config = dict(
    n_layer=21,
    d_model=128,
    n_head=2,
    n_kv_head=1,
    activation='swiglu',
    rope_base=10000.0,
    attn_scale=0.125,
    init_std_o=0.0,
    init_std_down=0.0,
    optimizer='soap_variant',
    warmup_steps=132,
    decay_shape='linear',
    batch_tokens=[16384, 32768, 49152],
    seq_len=512,
    steps=6001,
)
Each number is 128 + 32 x the weight over the matrix's rms, rounded and kept within 0 to 255. Layers, rows and columns count from 0.

# layer 12 attention query, 128x128, rms 0.21, rows 0-17,64-81, columns 0-127
[[169 118   0 154 108 146 181 132 153 245  88  68  67 120 165 162 140 146 162 136  30 165 188  86  87 195  82 175 132 206 119  68  53 108 150 116  39 188 193 175 148 188  79 118 182 172 178 168 149  97 146  98 150 177 122  84  23 142 213  14 161 179  62  31 111 197 193  81 111 190 194 100  74  76 140  74 157 166  71  92 147 161 193 212  79 116 201 199 112  84  86  88  41 114 210  79 239 121 140 138 228  57 103 203 154 115 137 178 214  73 100 162 218 111 190 141 108 170 148 135  47 173  29   0 115  94 162 160]
 [216 124 100 100  97 138 255 152 114 226 140 151 153  66  15 199 110 128 122 199 229 199 110 145 169  44 186 138 152  85  67 158 208 105 191 112  51 104  96 115 151  69 126 107 224 145 111  98 101 105 121  85 169 163 105 155 135 167  81 251  95 119 216 185 129  98 128 174 145  89 118 219  99 130 140 162 104 169 245 178 215  29  64 133 154 146  53 112 126  90 134 152 148  59 104 156 222  75 182  75 171 181 131 199 113 107 131 141  62 201 178 182 142 151 161   0  38 166  86 178 159 131   0  81  25 113  92  80]
 [  7  32 228 125 149 192 133 186 192 144  95  38 188 160 118  90 173 113 108  83 149  72 108 101  56 108 194  96 171  93 149  46 165 156  88 175  73 128 122  85 233 136  96  84 174  79 199 174  13 149 115 196  71 160 186  53  99  92  86  31  86 109 142  61 163  29 172 150  48  71 149  98 146 154 192 116  34 225 219 109  54 185 185 176 107 182 106 103 200  17 147 236 171 201 135  92 105 142 233 126 205 139 127  98  14 191 177  28 139 178 180 117 179  85  71 121 166 167 145  46 183 102  78  70  72  20 114  80]
 [155 138  81   0  99 177  91  53 114 177  71  73  72  76 172 179 117  73 115 119 107 125 180  50  68   0 109 157 140 130 222 152 203  94 219 135 140 131  32  93   0 139 163 144 140 169 158 143  94   0  41 100 170 203 139  79 106 163 114 217 176  71 128 134   0  80 110 170 174 174  52  64 149 179  56 137 249 138 214  33 125 194 143 120  59 177 121 104  49 126 117 137  72 179 151 203 153 221  88  77 198  67 130 187 141 141 124 121  52 200 206 121 211 123 198 164  63 161 118 116  87  81 214 115  94  57  71 147]
 [ 65 207 221 135 205 145  89  80 158 115  95 195  82 111 157 140  96  81 167 138 176 223  87  90  78  78 187 133 105 123 111  81 137 116  64 106  95 179  57 165  60 100 104 135 124  64 107  38   4  91 125  86 202 122 192 129 172 117 156 171 193  99  61 155 120 101 145 124 100  55  82 170 162  94  91  60 141 156 122 146  87 198 154  84 133  98  90 116  78 123 166  94  76 161 150 101 146 181 140 120  97 175 101  78 196  75  87  97  75  33 111  47 172 154  80 112 181 145 123  54 109  44 126 207  86 157  83 117]
 [ 70 139  88  68 117 173 138  23   6 148  93 136  76 134 172 103 140  65 125 127 133 131 107 161 121 153 100  83  65  92 115  99 116 153  91 146  55 142 107 207  82  58 111 106 206 162 117 132 114 108  73 120  86  69 144 198 199 118  61 145 107 140 133  26  62 115  93 119 137 113 162 136 168 144 202 172 197 111  71 178 164  83 212 126 136 109  81 154  91 132 100  32  48  96  30 139 137 103 106 168 148 110 150 171 215 128 251 103 176 138 177  60 193  86  70 150  89 123 166 124  84  91 107 145 144 202 149 172]
 [ 69 242  83 180 187 161 170  73 112 165 175 150 189  78  92 150  83   7 119  93 110 185 168 148 140 133  72 134 129 159  67 118   7 110 183 183 102 118 179 190 215 126 111 134 103 150 163 107  76 195 161  83  97 164 111 159 201 116  78 129 138  60 149 116 143 114 141  86  85 135 176 129  52 105 138 149 124 100 127  94 135 175 175 167  72  96 126 139  78 168  80 191  60  98  94 130   0 211 133 165  92 175  99 143 139 153 120 102 110 125  43 178 194 255 133 128 153 153 133 165 135 111  48  75  45 124 242  77]
 [134 106 136 138  90  80 105  83 132 119 108 135 158 108 131 134 172 153 154  98 145  89 188  72 124 105 109 145 154 104 164 158 133 125  99 101 125 107 130  88  72 118 141 161 160 132 171 108  80  77 127 184 150 182 120 135 148 194 177 162 132 171 152 178 148 139  87 185 128 110  43 143 161  70 115 133 145 100 161 132 110  87  85 137 188  97 153 117 120 132 201 152 144 151 147 127 126 132 152  68 165 105  86  76 130 139 119 142 173  78 173 140 123 143  69 218 145 146 195 104 133 127 142 166 190 137  90 158]
 [149  86 104 107 115 118 123 150  88 166 146 116 169 138  98  57 121 194 197 132 154 105 115 118  54 114 116 190 101 115 129  65 165 176 146   1 179 180 192 160  99 116 199 141 182 109 109 149 138 156 146 152 145  65 189 153  95 151 134  98 106 137 159 166 157 137 105 145 110 189  96  76 142 135 134 135  72 171 125 170  98 115 141 161 168 147 153 130 177 119 166 130 106 120 134 107 170  82 138 141 130 130 115 137 130 157 197 110 140 146 153 134 117  95 142 150 100  93 147 121 116 127 131  95 142 123 101 154]
 [101 119  91 156 109 122 125  88 112 121 160 121 181  72 157 100 118 143 173 114 182  95 123 119  49 114  93 154  98 127 131 130 179 168 119   0 190 161 173 144 131  85 200 116 141  69 135 135  92 142 169 180 169  52 161 151 135 182  99 139 131 141 131 168 184 121 140 161 152 141 105 105 134 103  93 154 129 206 110 122  86 150 107 158 149 153 102 113 152 125 155 157 140 120 140 146 131 107 166 103 116 181 137  89 144 107 184 141 162 128 154 142 141 170 169 161 120  50 154 159 130 105 125 137 141 139 112 155]
 [ 81 102 150 112  81 127  93  96 126 142 192 106 136 163 100 111  96 122 164  82 124 142 138 146 144 108  48 159 175 119  79 129 109 128 134  57 111 163 179 120 127 117 108 145 147 180 188 204 119 240 165 133 148 137 152 196 107 153  70 153 124 145 211 171 101 152 122 134 137 134 133  61 169 111 105 138 108 148 157 154 163  96 117 118 123 126  81 139 152 126 197 172 128 137  74  58 181 138 133 163 167 154 106 159  81 177  52  96 185  59 119 136 106 172 110 162 154 154 169 158 132 133 131 111  83 116 147 164]
 [ 75 182  93 108 124  92 109 156  76 157 188 109 134  83 148 152  79 131 166 190 162 103 107 162  62 135 121 143 150 119 118 118 133 160 132  94 180 200 164 142 148 134 158 134 131 120  80 116  98 169 167 172 139 124 154 174 149 190 109  93 131 145 116 109 161 157 182 159 129 167 129 107 162 103 109 137  82 186  96 106 128 147 144 135 125 141 125 123 114 103 124 111 121 135 131 127  93 121 124 170 123 136  96 174 131 152 164 150 202 124 108 145 124 133  63 134 142 160 117 149 101 112 141 111 130  86 118 142]
 [ 92 158 115  84 131  62 121 187 165 118 165 155 115 100 128 111  82 125  41 192 143 141 110 132 121 178 175 170 251 152 110 124 158 129 100 126 192 128 107 163  98 185 128 116 142 184 116 199  82 119 183 137 121 154 165 150 152 172  92  89  85 174 178 152 148 135 162 158 149 118 110 117 185 159  99 159 112 184 101 116  69 127 110 166 177 131  79 145 163 129 149 182 143 198 158 145  96 114 120 133  79 185  69  63 104 138 132 148 122 157 239 156 160 117 103 115 133  89 167 155 176 194 153  85 127  38 147 215]
 [177 105 108 141 112 184 197 101 144 143 151 162 148 131 107 125 157 151  91  91  72 113 187 157 144 117  99  93 126 103 122 127 148  68 134 192  67 144 132 134 121 138 124 156 150 162 155 144 115 124  87  67 151 152 111 156 123 111 118 131 124 150 139  86 164  95  83 114 169 117 176 143 162 151 126 121 149 151  71 142 101 165 144  82 161 133 146 111 147 159 142 169 101  97 123 182 140 142 132 115 181 173 169 110 106 161 114 125 122 143 166 117 150 145 134 134 132 117 121 131 160 116  90 126 124 144 171 122]
 [112 146 135 105 161 151 137 160 130 114  65 131 141  85 137 127 141 116 160 157 171 162 114  61 125 190 112 142 182 157 163 145  89 127 111 138 110  88 150 156 123 112 164 127 133 147 157 121 118 105 140 118 144 170 141 116  66 181 118 109 124 120 202 195 149  98 152 142 140 120 126 145  40 181  88 164  76 170 158 121 113 167 127 132 152 135  96 153 140 119 214 113 136 136 183 154 186 172 208 119 114 145 101 162 165  79 222 144 150  78 127 178 122 124 152 144  93 159 162 135 132 119 192  99 164  92 103 151]
 [142 107 115 130 128 118 175  95  85 124 111 113 175 147 125  83 132 181 109  90 148  93 183 174  58  52 109 146 145  88 123  99 148 156 132 175 169 152 106 152  99 174 133 137 118  76  96 117 126  84 163 192  96 123 121 141 138 143 137 111 133 124 103 140  88 137 139 136 172 128 110 104 162 162 101 173 147 143 152 145 121 150 155 149  92 141 136 152 128 137   0 166 108 146  97 138 104 104 227 133  88 119 181  70 123 132 170 148 139 146 150 123 181 121 105 131 101  85 165 104 158 173 102 135 102 193 134 130]
 [120 209 167 105 154  37 109 114  78  93  63 136  98 156 175 101 144 106  91 166 138 166 111  90 122 138 151 107 120  66 163 147 137 146 145 191 118 159 175  84 156 136 116 148 115 166 120  78 109 118 127 156 144 128 130 118 107 100 104 129 134 144 120 186 183 173 155 138 115  93 122 155  65  93  60 157 171 156 143  86 146 135  60  97 138 156 107  95  98  84 188  52 190 119 159 141 128 219 169  81 110 141 176 110 133  95 126 162 132 129 115 168 119 170  77  88 102 114  93 132 111 148 135  70 144 174  68 125]
 [ 89 149 146 108 180 157 101 100  66 110  83 149 129 186 124  79 128 109  76  83 114 168 142 104  83  10 115 134 145 141 130 103  78 134 114 166  73 164  84 118  63 136 116 133 132 180 135  94 188  95 105 118 153 131  97 126  61  96 131 143 164  93 130 165  95 158 150 152 111  95  98 130 124 157 108 167 159  96 186 115  70 140  63 146 116 155 122  79 125 178 132  82 125 211 162 177 140 141 117 114  46 134 166 152 162 120 138 141 112 111 140 194  82 142 116 106  64 124 235  90 121  97 123 140 144 134 114 133]
 [109 109 114  88 132 139 107 134 117 139  95  74 118 139 152 123 133 139 137 104 108 161 118 136 124  90 139 122  97  87 106 153 107 165 152 121 112 140 114 157 159 148 133 159 116 148 132 146 109 150  97 134 123  92 118 145 125 115 109  92 139  96 110  73 105 146 155 118 115 166 139  94 136 154 153 146 117 129 135 148 134 136 138 135  99 137 155 168 125  72  88 143 145 127 108 101 176 110  78 185 150  83 123 166 130 141 188  84 156 129 126 129 157 123 172 158 134 116 153 147  87 135 177  92 108 104 127 130]
 [ 88  72 150 126 120 157  98 150 123 133  94 130 146 129  87 117 125 169 157  65 128  76 111 101 118 126 100 152 109  95 118 105 107 116 149 151 146 135 112 177 133 133 112 131 129 122 124 141  94 151 103 143  96 167 131 189 125 118 121 122 130 125 128 139 146 130 151 116 114 145  86 127 124 169 102 137  72 130 130 142 140  95 100 114 114 121 137 152 154 107 118 105 159 130 107  91 138 126 136 126 139 103 131 126 118 117 129 124 121 100 144 134 130 156 156 136 159 150 159 145  93 139 173 157 124 125 121 124]
 [115 120 130  77 137 116 142 127 172 155 137 135  62 118 147 139 130 134 164 211 105 118  97 116 142 125 146 147 111 174 108 105 145 146 110 112 103 173 108 122 140 167 123 188 159  92 107 129 129 129 108 172 126 135 159 153 130 109 160  92 124 125  92 126  74 108 113 142 115  87 100 102 160 122 128 120 122 111  78 149 153 158 157 171 143  58 121 142 148 132  47 158 117 142 125 131 185 123  67 132 165 123 142 145  97 104 140 107 151  99 127  81 159 125 151 118 144 144 113 122 149 102 158 155 117  54 118 146]
 [129 122 112 101 134 113 125 146  79 158 156 123 126 125 157 169 157 126 140 160 134 174  99 126 123 136 157 124 142 107 113 111 141 168 139 128 112 120 118 140 129 152 123 164 111 186 109  99 174 164 114 158 151 120 162 138 125  99 123 117 119 119 145 128 117 129 146 154 109 108 140 129 139 138 151 158 139 125 108 154 142 118 136 139 117 107 135 115 104 145 114 161 114 162 146 204 165 158 123 131 124 105 139 130 129 179 152 111 146 144 168 131 116 141 135 113 115 114 123 151 129 155 146 115 117 110 101 126]
 [115 134 156 131 118 151 104 127 108 142 111 135 122 109 110 120 130 115 152  93 135 134 125 150 137 130 138 128 143  99 126 127 121 122 137 134 117 119 123 148 131 109 128 103 135 117 125 116  84 121 125 128 137 130 137 113 116 117 108 143 148 113 122 120 126 134 136 122 106 128 153 131  92 151 115 135  86 132 126 117 109 135 143 131 113 146 129 143 138 157 193 139 132 121 114 119 135 139 118 110 120 131 119 132 139 135 125 116 115 144 132 107 134 125 106 125 154 101 133 131 118 121 114 137 115 122 134 107]
 [116 153 140 115 145 114 138 108  99 119 119 130 131 128 107 119 162 108 138 126 135 140 134 114 122 131 120  98 125 149 119 114  96 106 121 126  98 117 111 126 118 119 134 134 122 171 138 109 191 158 124 129 133 119 140 134 128 134 145 154 144 142 128 142 138 135 121 135 120 112 135 137 128 123 137 140 145 137 129 120 133 140 121 138 134 114 125 114 107 149 139 123 115 146 122 140 122 123 133 128 104 108 156 141 122 136 137  94 122 139 130 135 108 137 109 113 124 107 136 127 135 122 121 146 132 146 113 150]
 [147  99  85 158 146  96 120 138 114 147 124 106 139 172 121 157 107 142 137 139 110 102 145 156 159 153 127 145 135 132 118 124  88 154 138 119 108 139 155 143 164 120 120 137  99  98 123 113 129 154 140 127  94 135 113 129 145 143 139 116 117 155  98 115  91 130 175 110 119 117 136 159 110 143 142 127 103 142 116  97 146 116 129 126 102 110 171 145 148 120 139 171 108 129 140 118 152 127 136 130 154  81 103 115 122 119 101 110 156 126 142  84 137 168 122 144 164 168 110 125 114 148 107 108 101 157 160  85]
 [118 124 144 125 120 117 152 139 135 129 148 128 122 121 133 140 110 127 128 126 147 115 150 142 144 130 129 124 139 123 135 148 131 127 143 143 133 150 120 100 106  93 141  99 154 125 112 117 114  97 161 118 117 135 119 127 122 125 114 126 119 144 148 143 167 103 125 147 175 121 108 149 167 128 112 138 111 160 153 116 107 116  92 110 139 134 106 125 117 124 166 122 126 128 132 139 146 121 135 126 140 163 128 125 123 157 108 145 131 141 149 157 119 113 112 152 122 114 143 132 142 122 117 116 136 131 129 133]
 [ 99 142 146 113 114 108 130 132 117 122 130 128 144 138 118 120 123 120 121 124 154 138 114 125 127 122 128 132 125 111 127 129 122 145 132  95 147 152 116 113  98 130 154 117 133 132 116 118 150 106 141 135 114 134 121 132 129 130 130 124 138 123 147 159 153 125 124 134 141 112 136 110 132 137 127 125 115 131 169 113 112 153 123 126 135 141 104 124 125 136 173 116 151 169 136 125 149 134 149 117 121 142 149 153 133 122 141 116 137 123 136 133 114 120 127 139 113  88 142 126 140 124 119 126 142 120 122 144]
 [102 122 142 125 112 102 128 128 106 159 141 121 143 160 120 105 133 131 135 128 149 132 111 184 147 109 110 114 142 136 132 123 130 158 129 117 149 145 128 120 122 107 151 116 110 107 111 123 122 136 146 135 112 105 118 125 121 130 125 106 145 145 128 165 155 135 128 147 168 129 135 123 144 148 119 147 104 144 152 113 132 141 122 128 131 152  74 129 146 125 139 113 149 155 124 138 148  97 148 112 142 112 133 142 129 114 101 132 123 109 122 109 109 134 117 135 118  91 110 129 121 103 113 119 143 156 114 129]
 [109 117  97 114 129 103 163 122 146 118 137 125 120 148 120 131 127 114 127 142 121 146 115 104 140 115 110 121  99 131 143 138 135 148 127  72 118 154 118 115 113 125 145 117 131 138 143 117 136 127 167 135 125 148 108 126 115 126 111 139 126 140 155 123 106 116 140 116 118 134 120 150 158 110 144  90 129 139 161 117 114 128 142 136 119 138 119 121 132 123 121 150 115 159 151 127 126 128 172 125 117 143 139 175 117 146  98 116 143 133 121 127 148 141 119 115 135 112 124 113 145 133 103 119  96 114 126 116]
 [111 143 150 108 109  85 152 141 123 144 159 126 124 144 118 142 125  89 160 167 141 129  98 176 116 116 136 130 141 126 137 152 130 165 130 114 155 118 139 131 116 128 170 113 116 106 114 129 112 130 145 156 136 116 135 121 152 147 131 123 123 148 123 145 148 159 141 136 136 111 119 125 111 132 117 139 106 109 118 132 135 105 134 127 129 136  93 116 138 114 145 111 130 167 117 149 163 128 114 136 161 110 110 141 143 114 121 177 153 119 112 108 123 135  76 123 139 118 110 131 109 141 149 112 154 119 133 139]
 [100 126 134 120 133 123 122 119 117 162 118 113 131 151 155  87 118 116 132 116 143 136 124 164 141 110 138 138 140 120 137 118  95 141 140 152 112 158 165 121 130  90 160 100 127 112  99 125 100  97 147 118 125 114 146 123 131 140 114 120 152 138 122 131 185 116 130 128 169 147 149 123  88 151 139 154  96 177 163  95 134 117 109 103 130 181 109 119 157 120 153  96 122 160 111 111 171 145 132 124 149 122  92 141 138 126 108 146 122  94 131  99 123 114  98 134 119  88 121 131 133 121 133 122 157 131 115 144]
 [153 117 118 147 130 161 136 105 146 121 116 125 134 101 133 119 172 140  90 119 139 119 153 106 105 150 139 121 111  98 133 116 145 112 127 120  87 100 128 125 141 144 134 132 140 146 157 120 133 119 116 120 160 143 116 123 130 149 122 128 131 108 121 111 102  90 104 113 116 110 158 118 130 138 141 125 132 125 114 137 123 170 129 142 156 108 181 148  98 154 134 132 156 108 133 147 115 150 125 139 127 121 150 107 146 120 184  90 116 138 148 148 123 117 146 138 131 127 113 124 142 135 158 141 115 113 128 125]
 [ 88 166 142 102 160 118 137 126  97 142 113 138 125 117 120 130 141 114 172 128 153 153 123 130 120 143 120 109 134 138 122 141  96 131 118 125  97 138 123 119 133  96 130 129 136 101  85 131 132 122 142 142 136 128 144 113 100 153 154 117 159 122 109 152 205 125 122 150 156 110 143 143 103 122 109 144  96 179 178  88 129 125 107 137 127 134  91 104 139 111 145 107 104 169 140 133 163 148 144 118 137 133 134 137 108 106 149 141 144  90 122 139 120 127 120 130  97  86 109 123 126 103 130 121 145 123 120 136]
 [126 142 125 126 121 141 145 127 130 130 126 141 170 112 129 123 129 130 151 138 139 130 121 161  94 132 122 118 149 116 104 105 109 136 113 156 137 147 126 118 143 157 139 131 113 100 106 128 148 144 114 153  91  94 145 129 108 120 125 129 130 153  81 166 152 172 117 138 151  94 106  86 128 152 124 147 119 107 126 136 140 152 129 132 116 140 110 133 134 151  82 131 123 146 124 147 116  97 128 142 143 132 158  80 115 126 126 149 109 133 131 161 156 139 104 138 134 118 136 133 123 116  83 150 142 130 143  98]
 [ 90 122 103 102 119 108 151 139 143 152 123 113 135 133 175 133 134 108 142 127 100 119 110 119 144 170 130 129 104  99 156 149 152 163 149 161 154 103 150 127 148 104 136 124 110 133 139  96  98 129 139 113 136 115 137 149 167 145 116 105 100 150 115 153 110 172 124 133 160 109 148 140 102 102 120 141 139  97  95 130 187 103 124 102 130 128 116 133 115  96 133 106 175 101 155 128 130 150 131 115 160 119 118  93 174 113 125 168 137 154 126 106 146 113  92 125 127 170  95 154  97 106 158 107 143 172 120  94]
 [ 88 147 144 119 155 161 105 118 117 100 114 129 145 123 120 132  92 108  98 109 120 145 119  88  63 131 142 137 129 126 126 113 103 131 147 145 139 152 137 120  80 166 119 133 124 153 130 104 173 104 133 145 117 152  95 134 111 121 147 141 134 121 137 153 120 146 138 129 120 104 101 113 134 131 135 145 118 118 142 123 119 154 118 147  84 133 129 131 118 149 134 143 125 164 156 151 123 165 158 131  70 148 151 124 141 129 147 115 132 140 148 175 137 148 156 137 113 136 182 118 116 135 129 134 123 108 113 137]]
# layer 12 attention key, 64x128, rms 0.219, rows 0-17, columns 0-127
[[115 121 156 123 169 117 149 133 139 152 172 165 134 120 119 108  97 122 125 130 166 139 118 178 117  93 118 109 138 139 134 139 139 148 152  97 131 184 102 135 119 142 153 140  65 113 108 101 139 108 108 135 116 143 110 138 130  97 160 115 118 101 144 125 107  98 125 140 111 127 139 179 121 164 117 150 110 153 151 161 128 142 123 121 112 124  98 126 123 134 136 150 136 139 112 127 123  90 176 118 135 150 133 148 115 131 101 164 113 121 138 136 138 105 104 158 120  88 110 134 115 109  99 129 100 146 116 162]
 [147 160 177 125 114 104 128 148 120 118 123 116 138  78 117 101 122 116 123 156 140 125 128 120 103 158 124 131 133 137 110 135 113 121 125 107 102 143 148 126  92 100 145 115 108  95 118 143 141 148 132 143 132 111 151 100 133 127 122 113 130 134 136 111 111 102 120  84 156 133 131 131 130 138 132 146 150 183  89 109 142 168 129 157 150 163  88 130 120 149  81 120 141 111 134 110 111 109 137 110 120 138 112  97 129 114 145 151 131 150 139 114 163 124  87 132 155 137 123 124 116 136 140 101 113  91 136 129]
 [144 122 127 150 144 137 110 114 123 157 143 132 121 108 126 125 128 127 139  82 143 152 159 125 127 141 124 109 139 129 150 146 119 115 113 106 148 110 138 143 131 105 126 104 131  80 124 151 156 131 146  94 120 137 105 159 135 124 147 150 138 113 139 116  92 165 117 145 109 139 132 152 133 143 140 132 143 158 165 113 116 136 135 125 108 135 168 102 133 143 146 115 138 127 109 112 123 156 124 128 111 142 129 132 121 137 115 146 133 114 120 146 128 175 130 116 132 147 112 130 119 109  90 133 133 120 157 137]
 [129  88 111 122 118 120 112 147 147 148 123 130 108 154 129 134 125 112 121 147 127 122 131 121  99 136 106 114 141 106 108 125 143  98 140 112 117 131 155  92 120 109 106 127 141 122 151 146 152 116 144 121 146 134 109 136 134 144 113 113 136 112 141 115 126 135 142 111 119 151 104 135 102 115 127 121 143 118 126 131 123 111 134 139 130 145 131 149 126 109 127 111 113 117 133  83 124 117 123 119 118 145 136 115 129 131 130 107 134 124 105 156 134  98 115 126 126 147 139 101 117 115 134 124 128 101 127 110]
 [135 102 123 138 141 137 142 131 145 137 136 113 122 140 122 121 125 125  99 119 144 112 138 103 104 115 102 145 126 162 112 127 116 125 128 148 115 133 134 109 144 125 136 124 149 131 149 138 143 112 146 116 117 122 140 120 117 148 143 134  76 161 140 128 109 128 126 140 138 124 118 110 136 126 147 149 138 131 143 138 149 131 106 126 149 107 129 132 135 129 104 137 137 133 128 129 126 108 112 134 152 116 145 106 131 126 145  87 122 126 140 151 140 121 125 123 120 114 122 149 126 135 117 112 142 127 142 145]
 [125 136 122 129 125 123 114 137 132 156 126 126 130 142 109 135 124 138 132 157 122 132 118 117 133 125 133 157 132 139 129 120 134 143 120 100 173 130 120 120 147 113 127 160 131 125 107 139 108 104 148 130 118 120 116 115 134 132 128 133 122 121 116 154 166 109 142  90 141 130 121  98 138 113 126 135 159 131 126 101 116 133 126 121 127 147 142 147 148 142 121 143 138 124 116 133 189 145 152 124 141 124 148 110 136 111 139 131 134 134 129 133 122 109 142 146 129 123 111 118 144 115 125 143 148 148 127 101]
 [148 125 142 111 100 144 136 143 141 132 114 124 109 109 121 111 112 133 114 133 127 138 144 116 151 110 119 116 122 144 128 115 131 129 140 120 148 133 108 124 130 125 142 163 126 147 101 128 124 116 111 126 128 113 149 128 115 119 137 130 123 131 132 134 144 116 110 140 137 136 126 150 145 118 128 142 151 118  93 149 124 123 110 115 131 143 145 107 126 144 129 122 127  99 140 122 128 126 112 132 149 147 121 106 143 131 125 137 149 134 121 132 133 104 129 111 124 113 116 130 136 125 117 114 145 129 110 146]
 [128 126 135 143 121 119 135 136 139 114 114 133 105 126 129 126 122 117 126 128 119 163 125 134 118 148 127 134 140 127 116 119 122 136 133 118 114 123 136 126 147 127 115 141 123 125 137 139 155 141 123 128 136 117 114 138 121 130 129 118 124 117 118 142 109 134 141 124  81 145 162 111 127 137 119 110 132 108 117 112 135 127 159 140 117 108 131 128 138 128 102 113 143 133 123 127 124 130 121 107 100 110 113 159 118 146 131 132 102 122 136 116 143 127 114 120 138 124 123 120 128 103 138 125 133 131 115 118]
 [125 122 126 141 143 130 116 128 148 124 145 131 119 132 137 150 124 113 138 109 145 151 115 132 114 131 128 130 138 130 125 131 126 133 129 137 147 120 150 131 153 132 115 136 124 121 130 123 129 126 130 136 148 146 117 125 112 136 111 128 136 129 128 121 149 125 133 133 134 120 113 100 126 118 122 140 125 131 137 107 117 137 136 120 118 129  99 142 126 128 127 146 131 124 129 155 131 108 153 121 116 137 144 148 125 141 122 127 108 115 124 133 151 141 138 146 144 127 110 118 137 141 135 141 116 126 142 133]
 [123 137 128 133 163 122 128 128 123 124 127 129 110 135 122 149 113 125 134 114 139 142 117 116 135 137 132 135 135 139 125 129 117 130 126 146 131 131 131 128 139 117 106 124 137 130 132 135 129 130 123 145 141 135 135 130 123 134 139 116 129 131 137 137 151 121 147 112 130 122 116 100 127 125 121 128 138 130 140 100 115 133 135 126 115 124 108 155 113 132 132 124 120 149 144 142 142 139 134 123 113 125 139 140 113 140 134 140 121 111 125 128 127 101 108 123 127 132 132 111 136 133 123 121 135 116 128 142]
 [126 114 137 127 162 132 117 134 142 120 135 117  99 102 134 154 121 133 135 159 151 133 118 148 109 119 129 132 136 146 120 139 111 134 120 135 146 141 136 118 120  96 135 130 129 112 140 146 148 111 134 149 140 138  92 124 135 164 139 114 150 130 114 113 130 125 131  93 121 144 115 104 126 108 127 124 138 119 122 105 140 110 129 123 121 123 128 144 125 142 130 137 124 117 136 135 144 120 123 110 121 121 151 137 135 124 127 140 110 129 142 139 125 145 139 141 147 128 112 115 125 138 142 127 123 126 129 104]
 [122 120 132 132 124 128 113 135 130 124 123 126 134 143 125 132 125 117 132 128 136 148 128 126 130 111 147 132 107 132 140 109 137 119 124 139 107 128 155 140 138 129  88 146 125 126 107 156 112 135 147 130 137 128 135 126 107 149 112 123 142 114 112 134 150 126 144 131 145 136 129 107 144 104  98 140 107 130 128 143 123 146 129 128 134 158 109 153 129 121 153 143 126 119 129 112 132 118 139 128 119 153 123 140  96 134 120 109 116 135 105 112 140 134 149 140 132 128 138 131 137 125 114 146 119 125 120 143]
 [123 118 166 150 136 129 155 130 133 117 122 131 104 119 126 153 144 128 139 122 115 144 114 139 157 103 141 131 113 122 132 124 134 129 115 139 145 126 134 126 154 113 110 135 151 120 140 137 141 144 132 115 131 126 146 129 142 130 145 104 142 121 112 163 152 134 137 119 144 132 135 116 143 104 127 129 124 116 133 126 104 125 149 122 112 145 108 176 144 124 139 122 141 128 145 120 125 112 110 159 113 117 125 136 131 155 142 117 117 133 163 129 123 104 142 139 127 123 141 125 129 115 114 136 143 136 124 123]
 [118 140 114 139 111 135 101 149 125 131 131 108 132 111 131 107 132 126 143 124 133 117 145 112 133 125 122 124 131 126 140 113 118 115 130 115 110 139 117 120 121 124 135 128 115 129 131 117 128 129 105 125 120 124 119 125 133 111 128 148 127 120 128 113 118 126 124 136 111 122 116 139 136 136 122 126 112 140 121 126 132 125 111 129 128 122 144 119 122 106 113 121 109 130 128 113 132 118 120 134 140 135 129 128 140 126 128 145 138 142 105 146 141 138 135 143 111 144 130 111 121 117 132 131 114 129 121 147]
 [ 87 131 142 156 129 148 131 147 113 128 125 128 129 115 109 130  96 125 112 123 176 139 145 135 108 122 151 127 122 157 127 106 106 123 138 113 123 142 145 141 127 141 106 131 136 122 107 140 137 141 147 129 133  99 165 127 122 139 151 126 119 124 124 128 175 130 112 140 130 163 121 105 145 123 119 146 136 174 117 115 122 147 133 126 109 129 122 145 132 120 155 124 109 126 157  97 150 123 155 135 112 141 140 133 113 162 124 141 135 136 123 139 128 135 133 155 129 139 154 119 123 112 101 116 115 110 141 128]
 [114 127 136 114 142 121 115 132 116 116 102 140 134 166 133 146 112 132 134 127 123 138 113 138 139 123 106 130 173  96 119 113 140 150 145 108 133 118 127 131 128 129 116 125 167 132 130 127  94 133 110 139 144 124 136 129 144 151 133 114 159 161 147 165 156 128 151 111 116 137 152 114 127 129 131 128 142 134 100 128 148 128 159 134 142 117 120 138 135 136  96 120 135 134 139 115  97 152 110 146 126 147 129  90 111 140 134 110 149 141 108 142  97  81  99 135 119 141 134 111 121 135 132 119 127 148 131 128]
 [128  97 126 152 120 137 113 120 112 134 130 122 132 122 148 114 113 129 122 127 144 123 140 133 146 144 122 124 131 114 140 109 140 125 123 122 123 118 146 139 120 104 100 115 137 119 130 133 114 170 131 118 149 107 131 130 155 144 159 121 153 125 119 115 164  95 129 111 130 161 117 137 138 141 137 107 117 120 114 137 103 130 133 132 127 124  97 119 145 130 152 126 109 146 128 112 126  95 133 152 129 126  93 126  97 149 123 129 110 115 116 125 137 127 138 138 125 152 134 121 131 127 146 132 133 126 131 122]
 [153 132 126 118 119 147 124 109 125 141 130 115 131 110 107 119 146 127 122 111 115 137 124 109 119 153 119 140 120 118 126 141 143  98 136 139 123 131 117 103 101  99 139 128 115 120 131 123 135 113 126 107 133 161 108 134 118 120 109 138 122 130 128  92 128 127 122 117 142 122 118 126 134 141 120 129 125 113 146 136 117 126 121 108 108 130 146 114 118 146 131 128 122 125 125 158 111 131 117 117 122 124 127 134 152 119 137 137 123 118 148 136 121 133 137 130 130 126 135 132 143  99 143 137 151 138 124 124]]